Weights of a small transformer language model.
Size: 20 layers, width 128, 8 heads of 32, MLP 512 GELU, 5.64M parameters.
Architecture: learned positions, no biases in attention or MLP.
Each number is 128 + 24 x the weight over its row's rms, rounded and kept within 0 to 255. Layers, rows and columns count from 0. The size above them is the row's rms in percent of the matrix's.

# layer 4 MLP up, 512x128, rms 0.161, rows 411-437, columns 0-127
size [ 92 103  97 126 109  95 120 126 104  97  75 105 100  98  84 121 109  70  86 102  81  95 104 118  96  82  98]
[[150 155 124 134 155 137 123 160 112 130 133 135 131 108 195  79 175 134 124 108 127 162 144 107 111 126 100 137  79 167 117 153 168  91 123 133 168 143 126 161 118 118  90 103 119 150 119 109 138 142 105 114 141 134 156 139 108 121 168 160 150 110 128 130 135 129 151 128 140 148 142 115 132  88 125 144 101  75 164 106  99 128 149 116 134  77 126 161 118 124  95 154 162  96 104 117 150 127  87 119 164 120 110  94  67 151 147 133 102 127 138 125 113 131 181 119  96 159 133 134 136 151 152 143 159 115 102 140]
 [ 90  90 169 154 165 154 140 115 152 118 127 125 107 126 144 134 103 129 107 130 137 190 146 157 130 125 111 154 131 137 144 172 109 147  93 124 156 152 140 202  86 134  90 138 147 155 155 121  81 122 140 174 101  95 102 119 139 103 126 163 140 119 101 121 144 117 166 136 118 163  80 133 124 145  77 166 107 140 107 140  82  96 109 156 111 125 131 140 138  95 112 108 116 112 140 131 107  93 143 100 140 103  98 112 149 121 120 138 111 114 161 129 134 148 125 140 149 159 123 108 133 146 113 140 104 118  97  92]
 [116 116 136 154 146 126 124 154 161 126 172  89 141  91 149 155 182 154 117 173 174 180 108 152 109 119 150 140 113 148 123 142 137 172  92 129 130 134 110 115 147 112 122  83 118 118  96 122 153 125 120 110 130 111 147 122 125 122 127 101 176 111 117  67 127 124 147 172 124 121 107 142  71 136 135 147 115 146 107 137 129 135 170 148 117 111 127 106 140 138  89 148 131 108 148 108 146  76 139 142  92 144 127  94 130 115 126 162 174 145 114 149 171 139  96 144 101 126 161 132 156 130 130 144  89 144 100 101]
 [ 79 137 128 155 145 130 122 159 165 149 170 103 109  86 127 135 119 175 147 164 133 121 169 117 129 135  80 137 137 125 109 149  84 106 130 129 165  92 138 130 118 186  92 109 133 130 113 146  82 102 110 116 130  92 138 125 132  93 130 108 133 105 121  95 125 122 136 135 142 122 114 139 130 153 102 161  70 143 108 139 110 137 150 133 116 148 121 154 134  84 107 128 137 105 146 124 124  85 152 184 164 122 105  90 161 138 117 130 134 133 115 146 147 123 154 105 119 186 174 124 121 121 118 102  95 104 161 102]
 [160 105 172 149 157 170 138 127 148 135  97 133 111 126 121 168 155 145 104 125 159 167 151 176 139  78 113 123 131 130 126 109  87 175  66 116 131 105 122 183 104 134 111 125 135 118 120 158 106 125 125 150 124 118 143 120 133  95 102 120 143 144 113 138  89 115 139 129 119 160 106 182 129 132 109 158 123 146 103 148  96 124 130 101  92 127  91 141 148  99 137 114 123 157 151 124 112 125 161 131 144  98 105 129 116 129 121 154 116 119 192 134 113 132  81 150 165 134 131 151 117 137 124 135  54 150 123 119]
 [127 104 142 152 112 131 143 157 136 153 118 140  84 118 130  80 140 158 108 122 143 139 154 135 128  86 121 155 115 139 151 125 124 138  31 142 153 138  93 123 145 147 110 107 103 108  97 139 107 100 114 109 161  98 145 115 133 101 124 115 195 154 158 122  97 109 109 147 122 151 167 184 116 134 135 102 111 112 123 149 130 147 167 109 133 120  98 139 152 118 123 129 131 165 129  98 153 122 158 118 109  96 105 148 134 147 141 173 129 133 131 181 128 122  99 143 147 156 128 135 125 138 153 151 143 180  90 104]
 [106 139 117 172 128 161 134 136 150 146 136 148  69 118 182 131 117 139 116 106 140 153 117 138 119 117 117 147 131 133 149 133  91 115  93 167 167 139 132 148 119 164 136  91 117 142  95 163  86 106  75 158 123 134 152 101 141 133 112 133 126 103 122 125 142 150 138 118 100 103 120 134 110 141 111 183 142 112 106 170 104 143 112 113 109 128  87 110 100 105 118 115 168 100 166 123 109 130 163 172 142  92 100 122 160 110  81 139 153 139 114 148 130 130  94 150 140 131 140 131 167 114 160  77 138 138 163  97]
 [122 135 141 172 161 158 169 138 161 136 106 105 107  83 128 109  99 134 135 118 126 110 146 146 138 146 154 150 112 128 163 109  79 122 126 158 151 114 133 151  98 187 128 115 117 147  85 149  77 121 108 177 141 106 132 157 156 163 110 138 163 139 163 120  97 138 101 123 124 162 105 133 127 147 120 107 118 111 127 107 109  94 193 138 111 150  95 144 130 136 110 117 144 126 159 126 143 119 135  99 163  89 106 141 149 135 117 139 133 127 153 168 106 124 154  87 115 105 147  85 118 132 103 143  90 167 158 113]
 [ 97 108 147 180 116 182 154 122 133 137  96  99 112 103 157 145 137 109 123 126 180 121 154 151 133 118  89 166  87 145 130 124  36 141 119 129 144 125 126 161  97 136 101  83 115 168 110 141 119 103 124 148 133 106 157 154 116 106 120 108 181 129 122 137 121 130 144 165 131 160 122 129 132 135 130 158 134  84 138 140 124 103 136 148 112  84 134 158 152 106 132 136 137  85 106 124 119 111 153 121 135  95 103 149 117 144 151 153 116 103 154 145 119 124  95 117 151 160 154  80 131 140 144 111 159 105 104 123]
 [109  91 140 149 150 116 141 155 141 181 132 138 117 150 143 142 151 126 116 141 146 123 117 142 130  83 137 134 113 150 145 120  90 152 100 100 151 121 104 137 143 146 134 139  85 137  89 144 138 169  94  82 162 130 158 131 183 132 123 129 163 156 134 109 104  59 118 120 106 111 133 151  96 111 118 140 123 137 108 123 146 153 130 151 131  98 139 120 148 146 116 140  93 147 130 102 134 109 106 129 106 101 151 139 103 163 125 159 213 138 116 154 119 130 127 134  73 121 122 117  85 182 122 112 136 173 127 118]
 [102 114 139 128 139 144 102 125 121 149  98 115 111 138 134  86 151 147 131 140 151 110 138 150 191 144 137  99 116 145 145 129 148 113  98 118 127 181  97 130 152 134  95 123 111 149 144 120 129 114 107 105 154 122 125 135 159 144 135 146 116 126 194 111 106 105 120 132  72  99 143 129  82  93 117 160 136 117 107 186 130 142 149 113  86 107  76 114 138 129 110 144 108  79 167 115 131 115  97 142 120 101 167 111 125 144 105 135 150 158 118 140 189  86 112 164 125 152 126 132 126 173 136  94 116 153 127 146]
 [190 124 144 162 121 127  91 160 150 133 105 127  90 127 136 122 133 122 124 168 133 147 169 137 132 100 130 131 123 142 120 126 118 131 106 102 115 104  63 134 144 126 134 103 122 138 126  95 146 118 107 128 155 153 152 145 127 138 124 143 165 137 102 117  98 148 135 131 101 124 154 191 109  99 130  87 113  61 164 143 129 133 130  95  99  78 125  82 141 107 125 152 150 152 129 106 140 154 141 119 112 117 132 146 121 145  65 185 137 133 160 131 124 136 104 149 154 126 176 130 134 154 145 131 140 176  97 126]
 [143 150 124 123 160 157 110 159 136 119 137 130 105 129 129  93 170 151 150 186 158 157  89 144 130 116 175 126 133 128 121 138 155 108 118 109 125 195 125 145 171 124 124 120 133 154  93 109 102 118 116 118  76 123 131 154 153 129 153  99 117 110 125  88 151 139 159 117 120 116 117 130  76 159 137 112 119 127 130 141  72 118 105  90 143 111 115 106 150 124 105 128 161 129 165 120 153 140  81 117 162 151 141 112 119 156 169 180 161 147 153 147 103  84 138 161 126 121 139  98 109 109 135 138 105 113 100 126]
 [ 99  98 145 140 143 190 152 123 105 105 114 125  92 109 147  70 151 167 149 120 153 140 156 105 113 125 100 131 108 147 176 143 115  95 106 151 132 120 140 106 164 132 156  86 106 157 110 109 123 133  63 136 116 121 182 105 161 117 175 105 139 135 160 119 124 112  94 117 108 164 126 118 102 116 121 147 127 102 109 115 150  95 171 153  85 114 145 130 114 142 131 149 155 124 134 119 145 124 116 139 133 131 163  86 103 136 117 144 122 153 155 162 104 103 133  96 133  92 138 138 159 137  97 145 130 161 158 120]
 [125 120 128 140 109 110 126 125 126 117  91 131 119  92 139 133 139 141 126  92 104 136 145 143 111 163 112  85 145 161 132 126 103 108 108 155 143 134 148 139  84 158 109 143 147 120 138 136  95  98 116 144 144 162 137 135 144 107 115 144 135 102 179 137 103 127 168 111 124 151 142 150 124 125 112 147 134 156 144 124 108  96 121 145 117 112  78 201 121 110  36 100 139 107 186 127 144 136 159 167 124 127 104 111 143 122  98 111 134 122 135 139 141 115 122 126 111 189 115 167 134 142 154 120 134  94  70 103]
 [118 160 142 136 164 118  97 134 144 144 103 116 133 124 112 169 126 172 168  97 112 148 132 185 102  98 145 146 148 122 123 165 114 138 115 130 145 138 120 132 148 140 108 148 137 114 143 132 123 116 110 170 106  95 104 123 133 108 144  94 145 161 123  91 140 111 141 166  93 175 109 152 133 104  74 168  66  97  90 166  92 120 121 131 136 171 133 121 152 137 134 136  98 130 101 124 110 139 108 148 149 123 125 122  67 145 110 134 123 150 134 107 143 130 167 154 102 135 141 101  70 134  92 121 122 145 131 161]
 [135 170 126 123 158 125 105 137 136 158 106 101  98  73 121 171 142 162 122 125 102 111 152 158 123 125 118  90 124 153 152 114  82 166 118 173 121  90 125 110 153 130 126 131 128  80 102 138 146 121 110 138 176 128 154 166 148 145 101  99 130 153 161 130 101 125  87 124  70 118 127 126 121 125 146 156 129 137 144 140 118 100 165 115 104 159  90 132 166 165 108 126 133 130 150 115 146 119 157 193 143 111 144  85 109 125 121 122 184 130 121 117 151 114 154  96 106  95 132 146  94 125 115 135 120 124 141 152]
 [114  82 139 126 126 149 114 122 127 138 102 111 125 139 115  86 157 138 142 119 159 117 132 160 172 130 117 104 104 134 137 140 122 109 109 142 145 171 110 140 149 149 130 120 122 146 112 134 111 132  94 103 118 136 134 128 175 123 126 128 139 103 184 104 104 123 130 131  63 118 156 125 111 102 131 170 122 118  85 141 138 146 191 113  80 130  73 104 157 156 106 134  95 118 169 119 152  94 107 155 110 106 166 133 109 137 120 141 144 174 142 146 166  88 116 167 116 127 131 170 122 141 125 100  84 156 152 148]
 [ 96  95 175 166 197 145 112 158 153 128 138 108 176 112 185 117 133 145 134 165 149 155 126 170 128 116 157 118 128 159 109 145 126 118 102 133 168 145 118 137  77 146  82 118 122 136 109 132 106 149 149 146 144 107 108 115 136 129 120 135 132 128 129 122 148  84 113 182  94 127  99 166 101 112  98 126  93 124 132 156 129 117 118 124  94 161 109 146 132 137 101 138  98 120 154 108 107  69 143 115 103  86 113 122 118 144 148 136 145 173 132 121 164 144 111 123  96 148 138 119 136 172 134 125 141 115 152 131]
 [ 85 140 142 155 127 163 112 129  92 117 119 126 161 116 119 119 125 134 133 118 113 159 122 128  90 131 105 115 150 133 163 122  89 100 146 126 113 152 119  95 108 134 116 132 105  86 151 180 150 111 119 130 103 122 132 112 165 129 160 115 126 164 157 123  96  59 104 165 101 123 109 124 151 116 101 156  88 110 132 134 152 129 145 160 140 161 140 165 104 112 113 176  93 104 101 117 166 148 128 168 128 142 166 112 111 152 105 128 112 127 116 108 187 134 157 100 104 149 157 130  98 136 113  75 150 104 151 139]
 [164 159 141 143 161 141 108 141 158 163 147 145  91 106 141 125 132 132 122 151 133  79 117 139 156  68 109 139 111 151 119 133 103 156 105 115 202 164 123 163 140 168 114 124 118 152  72  94 115 139 138 102 129 107 155 144 131 141 123 145 140 100 105 118 101 107 132 137  62 117 168 135 114 116 138 139 110 112 129 153 112 144 153 117  96  81 115 109 157 122 119 132 143 118 146 108 110 146  96 144 160 125  87  91  89 138 141 138 129 144 157 159 121 144 121 147 140 106 132 124 116 204 130 121 118 120 129 133]
 [128 123 137 139 162 191 117 111 114  87 159 115 141 148 161 145 154 126 134 143 175 172  82 115 128 148 145 159 124 134 131 158 134  95 139  83 109 134 109 140 156 124 162  96 125 143 117 129 153 109 126 151  93 129 115 142 114 157 161 141 128 118 127  84 148 129 116 158 119 155 114 110 110 112  90 166 139  92 116 118  71 168 100 109 138  98 136 139 128 131 141 140 102 108 106 113 120 103  78 125 152 162 123  99 135 145  97 166 120 123 156 160 136 171 131 135 117 126 169 140 162 149  74  98 126 119 116 103]
 [131 114 124 122 130 123 185 154 136 127 134 127 104  95 114 139 134 142 136 126 121 113 113 128 150 123 192 128 119 118 131 101 126 137  88 129 125 129 120 154 200 137 153 133 127 135  88 124  91 145 121 135 118 106 117 165 142 142 134 156 179 176 126 122  91 144 138 124 117 145 143 185 116 167 157  81  97 100 125 122 149 103 145 108 126 119 100  87 182 128  77 117 156 174 143 124 134 142  58 112 125 114 149 149 118 147 145 144 143 141 156 136 120 153 142 123 110 149 140  93 100 105 125 140  80 147 117 127]
 [135 144 142 191 114 135 117 128 176 115 135  68 143 133 117  99 124 162 143 180 108 163 142 145 123 140  98 157 147 133 114 188 128 118 141 135 150 124 135 171 159 204 127 121 142 140 106 102  96 108 112 138 123 102 115  93 140  93 157 110 168 119 114  89 125 124 125 133 123 121  97 136 145 150  98 118  88 120 105 116 115 143 110 151 102 183 129 136 139  91 114 119 137  89 129 119 152 103 124 163 140 118 134  97 130 156 100 118 101 160 131 147 143 124 140 147 156 150 169  98 103 134 114 112 123 103 115 101]
 [110 140 137 153 149 121 147 136 119 130 137 132 133 103 168 110 131 136 114 133 130 121 170 123 157 136 158  88  89 144 192 171  81 116 127 139 161 125 124 191  90 144 120 135 111 130  86 183  75 175 125  95 145 113 116 135 160 143 113 117 143 131 170 123 155 125 124 144 135  99  69 150 127  79 138  85 142 121 145 116 134 117 165 134 114 159  96 153 106 105 132 132 113 136 176 119 124 113 147 126 149 110 112 139 163 130 131 122 126 129 113  81 167 135 121  98 130 116 120 139 109 152 149 114  88 119 126 135]
 [103 109 206 158 138 149  98 124 117 113 130 131 163 134 135 108 136 130 161 179 129 146 136 170 123 141 136  85 130 151 134 168 117 107 118 128 120  91 105 114 150 175  96 138 113 151 118 153 129 114 124  97 120  99 131 133 133 132 169 115 130  91 151 118  88 119 143 171  63 153 161 143 109 118  96 147  96 116 128 181 103 171 109 107 114 137  96 130 149 117 125 146 140 111 109 100 123  99 106 149 140 135 166 101 117 142 106 176 143 128 125 130 117 157 139 145 132 163 125 132 111 159  89 101 126 134  92 111]
 [107 103 151 147 148 185 113 114 161 138 106 105 139 125 162 117 155 174 156 178 146 127 123 173 118 168 163 117 126 155 170 121 138  71 119 146 137 116  99 146 104 136 107 125 121 118 148 181 120 127 125 124 124 113 121 119 157 112 153 112 132  73 160 125 126 117  92 177  85 148 119 152 133 116 124 119  77 134 138 160 117 164 118  88 113 160  85 166 119 120 129 132 116  81 138 106 163 105 173 107 134 130 152 127 141 136 108 145 144 129 139 124 138 154 137 144 131 165 116 106  92 143 119 122  97 107 127 118]]
# layer 4 MLP down (transposed), 512x128, rms 0.142, rows 411-437, columns 0-127
size [ 92  95 128 117 107 145 115 120  99  94  78 132 100 116  96 119  95  82  88  86  94  86  94 123  80  92 137]
[[ 97 132 130 111 162 133 108 112 169 164 117 147 126 121 120 107 142  97 154 123 126 106 109 151 109 120 145 140 131 125 134 168 116 136 122 111 100 125 108  86 108 146 174 144 125 158  96 166 126 110 108 132  60 103 155 154 134 126  99 152 109 102 122 106 168  99  98  73 101 102 136 168 113 130 156 156 150 134 132 113 125 147 163 163 154 148 174 158 131 142  83 142 108 125 130 113 118 161 154 145 112 113 134 160 151  58 122  82 150 129 136 114 158 112 107 144 137  89  95 124 146 149 149 150 111 132 124 133]
 [156  83 103 145  57 114 160 120 140 110 114 181 141 145  69 161 110 142 149 155 113  83 131  75 130 119 141 100 138 133 137  69 130 106 164 130 121 119 136 134  86 139 135 117 150 129 158 125 150 100 172 124 114 139 111 187  85 143 136 120  95 132 139 109 130 138 137 127 145 132 120 116 143 107 115 164 156 111 123 130 190 174 118 132 133 108 104  93 113 103 142 129 152 158 133 141 135  98 120 117 121 156 118 127 115  77 148 110 106 158 127 107  95 129 140 149 154 136 146 160 112 138 121 141 127 130 147 123]
 [117 137 174 107  75 131 149 119 145 132 155 113 118 115 116 124 138 130 117 157 105 148 143 121 135 118  94 124 120 157 169 129 103 140  84  98 130 140 143 149 140 166  92  81  62 140 143 150 112 153 115 123 142 127  88 154 179 131 148 131 136 163 127 138 163 156 114 144 102 132 139 158 151 136 102 166 133 128 103 138 127 135 146 108 118 117  89 105 153  77  98 146  96 143  90 114  98 147 121  94 125  80 126 117 118 141 114 179  89 133 116 115  76 130 132 137 149 153 104 130 120 157 153 146 179 125 112 133]
 [116 131 106 102 116  92 144 136 127 123 165 160 149 157 169 113 107 120 145 147 145  85 138  70 144 177 135 118 160 145 133 142 128 123 162  77 132 117 126 125 151 171 132  92 170 136 124 105 110 126 181 111 126 141 162 114 158  90 115 101 110 147 125 128  74 105  96 152 137 103  94 130 126 142 130 161  99 149 122 131 139 119 176 150 125  95 156 123 147 108 101 149 138 116 157 145  98 159 121 133 141 157 111 141 122 145 122 123 167  98 103 103 168 144 163 102 115 140 141 115 115 117  93 129  76 123 137  93]
 [ 99 167  85 144 113 137 146 125 107 170 106 161 132 142 120 163 107 140 173 122 144 155 103 103 142 148 161 105  88 126 159 100 156 125 145 131  90 129 141 147 148 165 113 110 138  89 172 149 114 140 177  91 131 135  95 163 120 111 154  95 114 121 113 160 114  86 122 149 128 133 153 128 117  70 101 140 142 131 101 145 149  91 142 118 141 130 108 113 125 148 114 133 143 129 126 126 132  76 164 170 115 118 140 111 117  95 109 116  82 119 144 156 150 104 156 110  85 152  80 126 112 165 112 120 146 145 129 132]
 [117 123 140 112 165  98 119 154 127 102 159  99 127 111 132 176 120 148 145 144 139 126 109 107 122 156 128 123 154 138  89 155 144 112 131 164 107 139 176 123 101 148 144 139 147 154 195 147 116 130 138  99  78 106  98 166 114 145 131  93 130 132 147 107 118 146 141 123 120 121  65 129 146 155 114 125 139 141 131 143 115 123  92 140 132 121 115  92 136  68 141 130  95 127 112 151 126 116 125 141 114 145 136 124 140 140  76 102 119 149  87  70 179 171 158 152 134 136 119  91 166 133 100 127 135  97 173 131]
 [105 122 126 141 114 111 136 144 197 137 118 129 141 140 163 140 128 122 120 128  72 122 133 150 130 114 138 121 137 105 107  60 132 107  88 128 117 132 106 129 180 112 122 105  79 156 124 140 105 120 103 114 110 132  98 125 120 118 140 122 114 118 149 138 156 149 130 106  83 144 122 136 140 161 165  80 132 123 120 147 147 135 167 108 118 146 142 152 101 120  94 121 153 173 135 114 143 159 151 190 141 127 137 179 165  89 122 126 154  86 124 109 106 161 142 166 114 127 103 128 158  88 112  98 174 105 115 134]
 [176  99 157 107 109  91 107 134 125 138 167  76 136 107 121 118  96 105 114 141 141 126 137 130 151 110 110  83 119 158  88 152 128 136 113 164 142  87 141 139 132 141 116 129 126 152 112 146 124 129  96 169 134 119 128 140 119 126 128 119 110 159 148 157 126 110 162 139 176 132 115 112 164 106 146 107 138  91 128 151 153 129 124 122  85 147 131 116 144 164 101 146 123 136 126 134 109 110 108  95 177 129  81 180 128 163 104 155 131 152 166 120  85 150 153  97 157 139  92 140 133  96 121 134  84 177 117  85]
 [186 122 114 130  84 147 129 130 122 169 119 129 143 118 131 104 110 135 121 106 135 168 136 137 109 128 131 109 146 142 159 110 120  76 122 113 100  99 144 121 154  72 121 137 145 152 110 120 123 123 159 179 169 169 142  74 144 135 133 140 153  91 102 158 102 144 144 142 108 102 127 164 109 125 148 146 105 126  75 135 147 113 109 131 140 146  76  72  80 131 167 126 106 172 120 116 105 110 132 114 127 108 131 145 142 172 140 121 128 120 144 139  83 110 155 155 130 114 125 110 158 134 127 125 178  96 147 139]
 [ 75 126 107 113 136 152 129 101 122 109 129 134 116 124  84 138 138 142 126 132 115 151 120 135 112 135 126  75 122 167 137 125 131 147  93 157 129 136 123 189 110 133  75 119 132 171 130 118 154 148 118 158 150 126 154 113 157 104 164 165 118 181 110 132 121 123 173  87 141  93 137 132 118 127 152  94 148 126 114 116 133 114 118 121 154 128 137 148  97 133 133 124 103 148  87  95 180 103 112 142 173  81 149 124 127 155 110 186 144 121  79  80 153 132 101 149 123  91 121 104 138 139 149 150 133 142 104 127]
 [143 131 131 158 132 166 122 117 152 127 145 120 117  93 111 129 136 175 127 144 137 135 138 145 171 145  99 118 105 208 146 190 139 116 109 124 129 156 111 145 116 121 125  95 121 137 138 133  86 108  94  83 125 125 100 171 152 112 144 142 162 120 128 106 143  59 130 146 107  97 113 122 102  92 104 128  66 105 139 146 118 120 145 126 132  96  80 122 142 117 112 127 136 139 149  82 162 108 100 166 136 118 105 121 139 136 124 147 141 120 152 100 181 127 124 158 103 125 144 150  90 133 156 129 131 124 141 155]
 [139 128 146 164 118  92 107 127 140  84 133  85 183 111  86 125 135 179 126 154 114 105 115 130 138 132 148 100 144 164  84  89 145  92 126 149 150 122 162 142 118 131 176 175 107 143 172 136 108 123 106 144 111  79 136 147 129 143 116 131 146 124 109 100 117 119 154 161  96 127 122 126 153 136  94 168 122 101 122 120 165 113 108 107 159 129 108 169 127  86 103  99 142 103 124 120 132 132 129 147 132 124 151 105 122 173 117 100 161 113 135 133 143 117 145  98  76 147 156 163 113 109  98 146 140 156  99 138]
 [131 167 126 166 117 139 114 129 117 155  99  88 135 104  81 123 176 127 102 146 123 155 140 139 135 137 119 153 132 134  96  88 118 141 117 142 170 155 128 157  93 119 123 123 121 120 119 127 128 151 131 156 197  66 145 126 109 150 122 175  84 133 117 129 104 103 143 120 106 159 117 152 116 141 160 135 138 143 109 128 166 128 141 117 146 164 159 119 119 154  73  97 141  96 148 105 143 134 127 112 115  90 130 104 135 121 112 156 192  95 106 146  84  94 114 110 113 145  87 134 117 135 121 121 163 137 124  99]
 [123 123  97 104 193 142 122  96 149  88 124 149 143 170 156 135 120  96 138 185 144 100 140 118 123 154 157 123  96 175 112 120 139 132 122 123 150 150 147 111 132 165 160  86 131 163  90  81  90 167 146 103 123 114 112 137  94 139 164 138 133 110 139  83 120 108 104 119  79 154 120 152 103 142 115  95  99  99 112 141 123 118 129 157 122 129 105 143 161 113 101 108 136 130 133 117 154  85  99 151 133 120 124 182 147 118 102 127 129 148 157 118 148 136 136 137 113 124 133  97 170 157  99 164 126 124 132 105]
 [155 154 142 114  85 127 108 130 147 144 140  87 154 165 126 119 101 106 144 108 143  98 135  91 129  94 107 157  86 117 121 119 120 132 135 124 111 131  77  88 146 100 139 139  91 161 138 103 173 152 142 147 108 108 145 125  67 153 127  93 173 108 129 127 144 124 116  95 166 106 105 115 126 150 174 102 112 109 131 162 144 136 126 124 111 157 140 120 116 126 202 171 138 153 115 120 109  96 124 115 136 148 146 151 138 121 116 156 112 116 139 114  92 122 148  94 151  93 114 100 152 117 135 138 156 175 163 122]
 [129 177 141 177 123 138  91 114 110 127 131 138  90 134 132 160 123 134 131 144  80 134 136 108 104 111 107 179 149  86  87 125 118 144 131 100 126 133 135 122 175 159 157 175 186 147 121 123 132 144 107 158 125  93 105 100 137 123 113 110 171 131 132 108 134 168 137  96 141 173 132 137 121 113 153 118  87 121 132 105 135 101 162 143 128 164 108 147  91 166 131 102 105 119 100 106 154  96 126 149 127 132 157 131 159 163 125 101 119 155 125  67 126 141 127 144 112 115 158 152 118 131 107 139  92  82 116 131]
 [183 165 145 106 128 164 160 100 121  98  97 110 122 191 144 168 103 130 143 113 112 126 106 122 124 115 124 145 113 153 121 149 133  96 175 144 122 105 153 148 106  93 130 123  95 145 135 117 166 117 133 137 158 117 108 142  81 129 117  92  92  76 127 140 124 148 111 103 115 125 121  80 155 128 170 144 126 144 102 141 133 125 132 163 157 107  97 138 119 144 135  84 176 145 130 108  58 148 129 135 139 104 124 127 139 111 139 150 164  80 128 111 117 143 144 143 162 138 171 110 128 162 117 110 127 110 120 150]
 [122 108 168 171 127 185 104 119 142 114 147 116 132 102 129  92 143 153 111 152 158 128 133 146 164 120 102 114  84 175 173 166 117 143 107 138 121 134 109 134 119 126 136  80 122 143 113 108  87 151 108  90 121 112 117 162 127 119 139 141 168 121 154  92 128  64 137 139  93 125 128 113  78 102 108 154  87  94 126 162 134 135 169 110 134 106 102  95 142 109 120 132 135 133 127 102 179  98 111 172 114 120 137 118 139 130 129 150 165 132 113 109 175 119 124 155  92 145 129 146 103 155 142 123 145 144 134 147]
 [121 152 111 144 158 118 100 122 200 100 154  94 115  90 127 121 139 169 116 162 107 139 146 115 103 146 150 101 132 107 133 127 119 117 118 134 140  87 137 145 150  99 139 150 123 160 112 140  86 170  94 100 164 115 145 158 116 135 114 133 179  98 142 104 141 134 120 146 107 136  80 125 137  89 134 135 101 137 104 115 116 120 157 136  79 133 109 148 143 188 126 114 127 122 132  78 148  68 157 141 111 158 158 121 160 174 118 173 138 113 118 140  99 148 121 147  98 155 134 125 119 148 133  95 141 132 124 148]
 [107 141 108 137 123 138 129 125  87 120 111 139 147 181 115 105 140 129 121 137 114 117  97 122 151 148 126 130 165 113  82 108 107  97 163  95  91  78  76 140 125 120 117 141 154 119 143 165 146  93 134 144 171 100  98 122 158 124 102 134 147 139  90 129 142 159 147 117 101 116 151  93 142 124 141 109 164 168 141 127 131 104 160 156  95 149 156 107  63 140 111 110 104 164 120 154 120 163 137 125 149 154 152 165 140 100 143  87 110 149 119 144 145  83 138 120 164 110 180 132 134 130 126 128  95 112 129 145]
 [110 125 141 171 130 153 107 132 151 120 134  66  97 107 132 132 161 150 148 142 181 155 143 130 153 151 132  93  80 197 176 154 114 112 104 131 111 141 105 146 167 135 123 105 105 120 101 110 118 140 105  71 126 100 140 137 152  81 132 129 187 149 120 101  90 117 138 136 107 130 122 128  99 130 129 128  94  92 106 141 145 183 108 128 122 126 115 152 177 134 105 149 164 114 136  92 184 112 107 118 118 117 114 136 110 124 112 131 144 143 124 107 125  99 127 168 116 125 142 130 127 154 147 130 121 112 110 129]
 [162 138 135  81 175 115 122 125  94 130 188 116 118 130 105 170 140 124 117 142 124  63 138 135 126 101 132 105 121 144 124 144 146 173 148 141 155 123 127 100 110 134 141 164 130 100  74 135 146  65 118 142 109  91  91 136 127 128 151 133 130  98 117 131 121 133 168  93 102 162 121 112 179  91 128 107 148 146 118 139 137 167 108 160 140 141 126 138 128 122 102 115 122 142 120 111  92  95 107 133 128  99 139 100 105 157 159 125 159 106 157 145 133 102 108 116 145 116 143 100 146 106  97 171 127 107 162 167]
 [130 119 106 145 106 104 137 130 130 124 170 169 129 123 115 201 160  88 107  87  98 134 117 153 131 140 105 145 144 126 115 128 173 120 148 146 129 160 117 127 148  85 106  98 138 102 127 134 106 139 155 165 130 136 129 161 152  84 113 133 104  92 118 110 151 146 146 126 152 146 129  84 130 108 162 141 101 106 128 136 141 156 172 134 140 122 125 184 110 121 134 116 113  79 122 124 153 131 138 115 126  95 118 138 136  88 114  78 167 114 135  89  91 164 152 162 150 121  77 142 137 131 111 118 132  78 117 148]
 [109  79  79 106 151 128 116 128 200 130 149 129 172 118 114 133 117 118 133 129 154 129 138 116 136 147 116 109 129 134 112 121 147 128 176 105 153 121 108 118 156 151 168 140 145 139 122 105 106 101 139 101 143 184 126  96 120 129 115 103  95 141 148 143 138 151  62  79 100  89 123 134 139 158 151 111 107 129 124 129 125 113 160 141 162 152 139 142 124 129 168 141  97  85 131 129 111 141 103 126 157 143 135 143 126 131 128 106 156 128 102 112 157 114 115 130 192 151 137 175 105  87 125 139  99 117  70 125]
 [113 152  72  98 135 122 139 125 112 132  77 111 138 107 144 114  90 120 130  94 133 167 107 105 117 115 158 154 152 143 148 168 153 160 141 104  94 133  96 166 149 124  89 138 150 110 162 154 147 120 158 147 154 128 118 167 129 146 107 162 153 106 133 145 121 138 153 136 184 134 127 155 124  98 112 169 112  61 132 114 112 103 110 107 129  64 152 103 121  95 117 133 138 117 120 113 114 134 131 110 179 124 123 126 117 159  98 131 128 124  85 120 135  89 111 134 121 148 159 132 146  87 147 140 148 164 153 116]
 [138 159 138 120 134 126 124 107 147 119 102 159 150  84  91 141 141 138 136 147 144  98 116 138 144 147 161 114 100 145 139 104 102 134 139 172 109 140 130 101 130  71  73  95 123 120 142 146 116 125 117  77 127 139 208 161 137 143 116 115  99 119 121 113  83 152 121 152  91 121 131 139 118 147 119  96 113 130 153 143 108 168 136 126 136  85  69 143 126 169 137 133 130  98 123  98 160 127 132 149 104  95 134 129 160 152 135 164 111 150 124 176 158 151 118 113 110 124 140 118 158 130 151 126 124 162  72 133]
 [107 158 124 185 123 134 114 143 124 131 160 153 179 133 149 132 141 105 123 154 148 103 120 120 139 143 122  55 181 125 153 160 125 105 154 162 125 103 132 105 115 132 155 105 131 103 132 120 123 142 136 123 112  96 187 100 156 132  79 123  94 150 136  88 124 142 118  84 135 132 145 148 138  96 147 129 148 141  95 100  91 134 148 138 106  99 130  93 128 113 114 128 168  67 153 137 114 131 115 157 143 141 141  98 109 158 120 154 156 120 139  99 120 103  96 149 111 141 138  89 155  85 139  98 127 115 151 112]]